From a checkpoint of a small transformer trained on Wikipedia: embeddings untied during training, value embeddings.
Each number is 128 + 32 x the weight over its row's rms, rounded and kept within 0 to 255. Layers, rows and columns count from 0. Numbers have three digits each. The size before them is the row's rms in percent of the matrix's.

# q: layer 2 attention query, 192x192, rms 0.0627, rows 182-191, columns 0-95
# k: layer 2 attention key, 192x192, rms 0.0653, rows 182-191, columns 0-95
# v: layer 2 attention value, 192x192, rms 0.0649, rows 160-181, columns 0-95
# o: layer 2 attention output (transposed), 192x192, rms 0.0902, rows 160-181, columns 0-95
q182 129:148126130127151121099116106105134166118115183119120135170156143094124154096090112095111179103064140147139098130126149111094170085142153142115111100202061132195161132109109146048093091150145119165127115095155146104129145181137088093091089158196146105130085089084059104156042136120125136131
k182 143:157141129122149115103115132073139181115109193116129125162165139100119155093102113095119180117068127151138114122112150115090174094156152143122120099203062132189154146120118150047101095128148121175139112086154160101159160180129098094110083159193140109132097090094067117140047150106107134119
q183 126:133131174155138137072117157134107103116129216102061164130167203123129112145126129162138160123081185104178120085148153101104145125173161129138104152178122132092139071140160129108158058094098063133128173141160147093205132110118157146131147152124098121092171113120060223118116102194124066058
k183 133:147122173131147149078129161130137095119110205105073160117179211142109121147118123164136160132093180094187118083138155104090129125173155141133117145179123127085143094123157122101179059086102056126133165144143144092192140104124139128118141162122100107075177117122056236125133119189125077059
q184 126:155090131094142176163151130098145191132127105144140115114125155211161123054114176190129116162168091125128062148125145121119143171148134197154138173134089095122175179117197135143100081141082127152143120070107121101155143112116102112146155168112126160145152148110146133103171134111104165171
k184 129:164088142124159136109142124115094142163136112160123115099103158194168122064099189184134107158172093120119063153131157120153148166166124190163125158134091087113194213117183115120093072150065112131145116091126130100144148121104091105160159162102129172140133136112121126109145140137112162170
q185 127:144101115107144127174132090095160162105154162106108133209124163074113144074146121127150124150145132121163116103092154106132126108136092164117090088121138125180146146195161132169107135106072108175161142168163090114117102164196148164093150125070097110135156117087103094159124082066129082140
k185 136:121130098131132123149133058110147138105153154101105133215093165078125149066130126123144110123157132114162111116066131087147116115135085157105083086117123118169115118204148120179105139102082111167178136169155075134132106163194154181113147129077084106124141130090125100151135088066142084143
q186 126:135122136186121086111125114150099104079116095167123166075121089081114115158086101078109159117113095105115082150114123074123168149173121096155098159089127091087095171116181132140189167150077162159125130114097097145143095137117119070175103125089135101074188175182089121180131121152181131117
k186 132:130113133191115109130141134142102123094117092165139160097132094080106106140104099061107177122099107116109085141126114069106159142176124094137104176082141095107117162114185139147184168141094153179136150105095100152117086138122109076156108117077158104084177181191099118179127126148183145150
q187 144:124170103120084111138101130180119111142079133120152169158159120116145066141105106175191141148188152085115067110150165131134122147099117127119153180149107107140142134163081068128105105153092161177187105112091192114143140216115035074098158099117139141108118145087124102140124124177132131103
k187 148:120162110109090122152115149179131125134072131116149175161156108118162078140113098172201140147183144084116054117153154126127116149085114122113150164147118108141122134160088075126117109162091144176189114104087178097144129219116045073106157094127139162107135155090126105143131108172125139100
q188 119:147163145120141138135171157115148135072085087098164090154147125142119000114118104153103110102133143170160106154120079094192149197113140156126158114119160082187110106129187175111091167116128128148109131153146150116135110195135137109127099155080117111094155132155114067114165129095108123104
k188 133:138145128125136125095152135124130130071097088099149092155124120145127000121100118163102113096135157176169109155113094097194137187113129142137153121131158098173103106139196172105089162112112122137097143178138150113155091178140132107147088152079105104087158134165092062122156133116104127111
q189 125:124077148109152161135162110132133139068085175090189132127128115166103131197147119152164137130152104152140163170159153110144099091102094160147141102182078095114134135131172169157194109144120189135089149148116129117091119149091099208120168158147120140133132099121083097071155130142175147169
k189 124:133074136126140140121140091106119131063089162081198140114120120170091129186129104135152123125158094150140168165157144125152104087100097173160141105176084091111143121122175167155174111147105179125105144152126124123112116161084077199091161146149111144109150107124089088056147143128190144172
q190 130:146128117126125170118105177124088155161128088163185146150134127134151146091129068123145106095095123145115144109063119096127109140079116117134106147128053076155106122155076195130148103143115116111114132156157163125093133091127105142126098141109122119126136094187129110119186159154120086155
k190 130:151139130135127151121120161116110141153130086133190138137129132142143152093142080122153110101104114139116164092062118081137131153090098120130107161137043083145115138153068187107140114150109109099114130155172157124082129083120118119151078136109130119128127094180128106112177152153129073138
q191 127:116119144111133163108139143109106104128075108125105022130151071185104175128145069147106111200131149092153089155156123139134127089172119128133127110159091105134128117120113138157152064118157077060186129078097084175156147075066204121070130093055122115149125106172135102120140138157122151093
k191 133:138117153119158144103155143112115109116073105112093047120147073182118179137126068123108113177140131084157098133175138137141125098177113145130136105158083100114128112114122132160150066113155061054188113085089084167170137081056211119094125089054121111142152097152127121133128127157125140098
v160 096:114184183173131047145069071129056167141169116169104118090060148128119104086102144111131126091105122146153151070131145188130125144085143116081157187119145132148148211136111138164118156062122155169123148189168112089121101157156114102147154124107074089125123130093135159094100118102099153143
o160 095:181110130132081161105155142142105144107115134069142138161153091190135183109216136161154132111048134153114133144138098140138150207118081000079114122122176094154151106112095162137126128148168160138069171123131156103138150189160064106153135165145079137172062162124162129110137094112123175143
v161 087:154157080133160094119168096092091151095140134105102149122095117175145105112075149124116155089157112134153142093084087172129135147100108151173126143152061160157108111095141155171189179099149156117145153137142142161149107149153101035087070147114107112155143072107083148138197181144076117166
o161 084:031143159135148138091111143145153137086120079128091147127067106110153123157032073130090091088123104097156141120108098121100129116151108255144099140153104174137150125101131159182099136155114159115122160128145099110096104144120123156099140137085082099072100132164134135159210155164092138150
v162 107:038166154126220025186065080088044162179134113124127149140099157115072132165135162116149119161104123190162146156162167166178155166124172117146165149118088088172106147122129123193119130102101106124147140161141083069100124139073111089158182141163139139126123072123086129139128121123089095144
o162 111:115086142100126130121196168095107159194102145135112163160151138161068130108186132146146156117122156141144124090147059145143139167152152162110114128124128069152133133079090160150134066178146145175092119112118112126145116101168090133149089200133111149122088146105119124155133093077155171167
v163 087:087125118135121150098129111121108110134112118118088188155111129150189125156211136093177134148207080152154121125124111144145158110114108100184111190137109137150122134103178090092124134138062110188165179150156140148085067162165140115190149187133159174146118169151130140151162118101089153147
o163 089:140130075176125169128117132120127097193116130101128200164105120126163148142173144099113110166180106143109110122096137164125175134147131046067178121158085150181168129114170131096100111088107132165153107144129202176099115154191146114119135150100138130116162165095077130164112128129098159164
v164 097:085144103155146137123082087120114113170140052127172182144140150170108115115123150107198103118186148102132111117129202149143121173175114109138168118127157141103101123140139120201145107121192073169090090140071070095071150144101133164097136161198099106073141122094127154139120168118090104122
o164 099:217130125095088144146201101069111136167087109162147154134157146160138121109195160071139088143154152130092134093129117158110136157112100050141164119142167116105103080110133124176156113146158107124076100127149127105086118123142087121133086188175119101134079092054129111128116130103090148162
v165 085:079089134137127138155106113145086133084105156121108146102173126101093091136094159129106136120107153105123132120123120161196071154153092103129128125173108162182104100182108107141070122081144129145080182165152120148119139073091095206068162094134112150100180124121110108104091113095125120148
o165 085:176108150183117147125103120122107133124132131125134189165146103176085118143167147133119131166133167109154103125103132144113137186134087076125144153166165120183120112120082084197128123107117121158134150137171134133119170075115093164123140093124160143081113121118116115124075153139120098124
v166 099:157088168119118182103197151179173096170176101130114142148102146067165157157115123119139237130158135130119141150159114119167117178180114116100149120105157077200150160168098131080096106112157071085153161180177133029145085153121097081126144153181130168086125117153084075132127122078176154094
o166 097:098109138161178127088102148142156129197148149074138129160132091117116143121162115131188224136142170107176113141165159124151134175173137231126185143113190163179169135178167101150147127117172132064144100095170138101128137090140091124135110139112133163111133188197094085121065154120138124095
v167 087:194060166133081088134160139155177094144129170111037105049110106168183122053120149145182093128150110128070131102030130093076131172162097138089052105142166146117125120160145124157142117114125147146112133135107092150148134148184125083131063180119100138132101100139143130117074086109143138088
o167 091:094112149122143134136079132168163132098131139114080070173112078112185112148134151154133113121051112122046148188069112077101151148121086125084121139089143126139161081170122116172135152132169115120115171101152125079093168184105132073121098081143062149102108073137123153129066117173140169140
v168 110:101140108129155088106098170112139152142166173086102130146163108161121077149135214197205170098061081130204076104090152146140190137137102121130130124106111161099162149099155107159144161164133155152067088108112127105172121083118122105127074160159126129131105144112153151183141097143077107093
o168 112:123107127101134133172161105102100124145139093113075174097123157082130077102139147137135097081081071104167105130089088122143181162180142117143084133049120128127136100117068105099142090159093126144113154174150117120118109157089132126113120171155127128133110110117134162166140102150123117128
v169 099:070084089075139141129149136122156071136088126065097151128126101110118128152161122106163070132099130160098120157127110143107130168108085145155126130126134169123183127139131137170097119108136106122117088123122115118103141186152130167135122129175163200149071092148097104151121117154148178091
o169 101:097105085072148118139146127092138147182149102125118114119113124048136073087157128137146133133142137101121121128089142154145153114097197236102164143121065122141159141163154162151115083113153133181154051142186138186147139089148161083155088145105145193124215087095110141084092137099132186082
v170 104:099125158125189075131122095099104175085127138110102173128077093150112146225144101064145128083166148147167160136151152146173157155145131136168093172130053186094126166117153174144117150181125105146102121156115109192127111109109157138159102161116177114142129080113143176140124141128125173095
o170 100:076103161112141100121146164132159136139157125109103160126118148130113132161127085125124085080137179137163140121160088107146145173117141253099096095162078165117124122104144150130083160169110134173131158145119060152061128129116149181103106168109169137095139099125165137135142114132115167066
v171 101:101123131089137120101041119091163156108152149156138080178173136118117072118133158120096154099121066167086085127071177055085145055122108133101107117192156180148147130130095132156152175113122123178078126112088151123174129128162135104141102133049105122158108170194099151166124162165140095149
o171 104:142143114109124132135180107085116161112177138130154109076183140095180125132154141129073124095109143125141174159079120047092155082159129157157125137188151140164122163152138118122150150125073171120113134180057158130146096141156166114077101162091107134199080145151121135099169121141133122109
v172 096:112101135101082185061159155146118108092087171138168145097168109138165066141105104106095133112116126106100095117118062187104046124110105133092184119090186157138171135153148112083117130114078102125111089193155127113186089111079186133101106091117151150107158159142161110162177146145111114094
o172 100:172111142154092120128152131114111142159178138068146154126081095083119108136089155122116110170144112080148106100094164183154110144119144048100149140113142136133130186134195127154155180055091142103158106180119122184152095098061166141136140048093175144124189188129101092127157155145120099078
v173 105:106175060104170120107146133074104133158154095072169203125182111136134136131094171103182118093126149107080134105120172186149141125140059156131061132083155172088152136115133121175130177119183122167069105121177085113166149152215155146054073118103122107141163117142154187151149122133177116170
o173 091:072118164074197131096149138097129120092141035110155151138164168057159131149085115136119105104134154130110124102153107105115159120117154255091096145091109188137165122099157125175117109154126123128125132156162100075133128168159164173126136113110143096094127089143149135097181122170135116138
v174 103:113093099157119184140148170132177093110180124115125134131141124078129111095083079116182070155105100127169112069142166081132139146111145137103170125113161136112103066128115177116148126224188123113121088145108120129136149113146131116124103116090151089135115161132112155160145166097062140095
o174 103:128137130101131145182125125083121103125139115152157155099137096089114136135063134092103069151105121151169122099157120134138143144063106208124141127167118152096113133096097134116124187132132104094118122134116103085130102081153153136143113164131148090126120097096105175155118135108081102157
v175 098:191184098124099177109165108156164087166175101111054145108151129170130152126146090109168169128117134138103163192150102136093196099133158099134115074119114075089127145084138142077132131117121167087183183062133172116124143179128116111060130113088179088085111130177053128122118158091172177195
o175 097:117171060150118114134106107140182094186174116103139099101153187105093132134145131117180130118151121115117091134119145171151176115125119068084186087117127139082147116135107130099159166098101127086187130110155177160142151130122090083131129097053156112088214113147079103144059186104131157166
v176 090:194099086099114169065144116117174142145136131137141090158110165182145079077150185153070148142138193145114125131135170145134088130119099145109120143128101096115161119168122144078165191153137149208126140134150120165151145146116149082156059145157113137088103135087169084094150133184126153166
o176 090:087141112075106117074147122135128126056150132125145075125085134152149056141099176100132173139152143120133154130152161124082114114143068142161115116122143178128120124160139117070076210122114169127141173177146098114101128153063132131103109141194075111130061095139118097092190135187108138100
v177 097:179099167115120132112164082103131124129140134171033116132091145144158200125111081109122127162095155151104140131099105118087067073143120145120115124096083131129156122140111140088112148142035146114103116173174120156119096148154144111196168119130119083102109116110112124067118128147124125146
o177 100:094109147120138155113075132159123135058152109070087086163102126137165155163085082180197168099074136133098097185133165119153078100159104176140099133108098159104179114207131121111123165132151171058104112116120071171115174185092124131117136087094124104117141143160151125073191128168116132124
v178 099:178138091150081178116183170160146128094091128075130137094108095152139123128112113127110163129141125085087099104138158111132115114155107120079068106120147122064112086086169090136153091093184157112053109105087092165161170142159144152086080142101150101127162174141180130119115143091116121111
o178 103:119179171148160132109100089157150114095100084119135099154150137087125101166105118102073053143085099120128108168105135076095137120101114128074088134100138155089140109143128076131133134101132123097142156135159077104101137193111131170094145076171157117105102080161179126155130100163122117108
v179 104:202132083180079138116239162147182118157114143082136167137077115130128150096146163159130144127128122141112136138151152125133107170136107113128093155132094098076083099090168142149168162152081138174126146122086124114081196118070094066187117202107144176147156124123057090099093170098108108158
o179 105:110165115136114129101118080201173103158084153141131138141091145107111107146101160099097145101088101156138124071138122134111138075119100086137090122130097135081122116115137097128089138140084082135125133140113090078094090125061090133135146214151129097091102108140089122163124153144199126190
v180 095:057189105102147130162100099145085174053146122112106170130124121091068104177128112066074160157064113166157124128223108161137089145107158124168166152118125151183130160152099086169149145111123113151110130116134117125115170125097138181091149078123190109181166139116100104086104168100098114177
o180 099:150095162106105123111189124072104135133150139131146127129149098193028129136194079117084145149111173137187115122142086130085100152146135190095102121149131112128114167127151164131153125163106152168138111180139096153098171076137103143148118154146162126179122135127131151075134113071111129126
v181 104:156112106123097116110158214121155088127081110091144100118154092120090130171146205116121136121127144126099057145118118114144171155124090129139078170168117121083119156137088054112098134074146135061175108094108143121119127101105088081134127126209110150139080089099163085153159087139183175169
o181 103:081138146139111077085101154180171111180171107162098064090139153059071082096162127112135109139140099161180125068092126064100146098131204147132166148136081142151125140141121112108126097121078114111159071130147082180084095081074135151131165108158091132122192106157117119084101122150168136091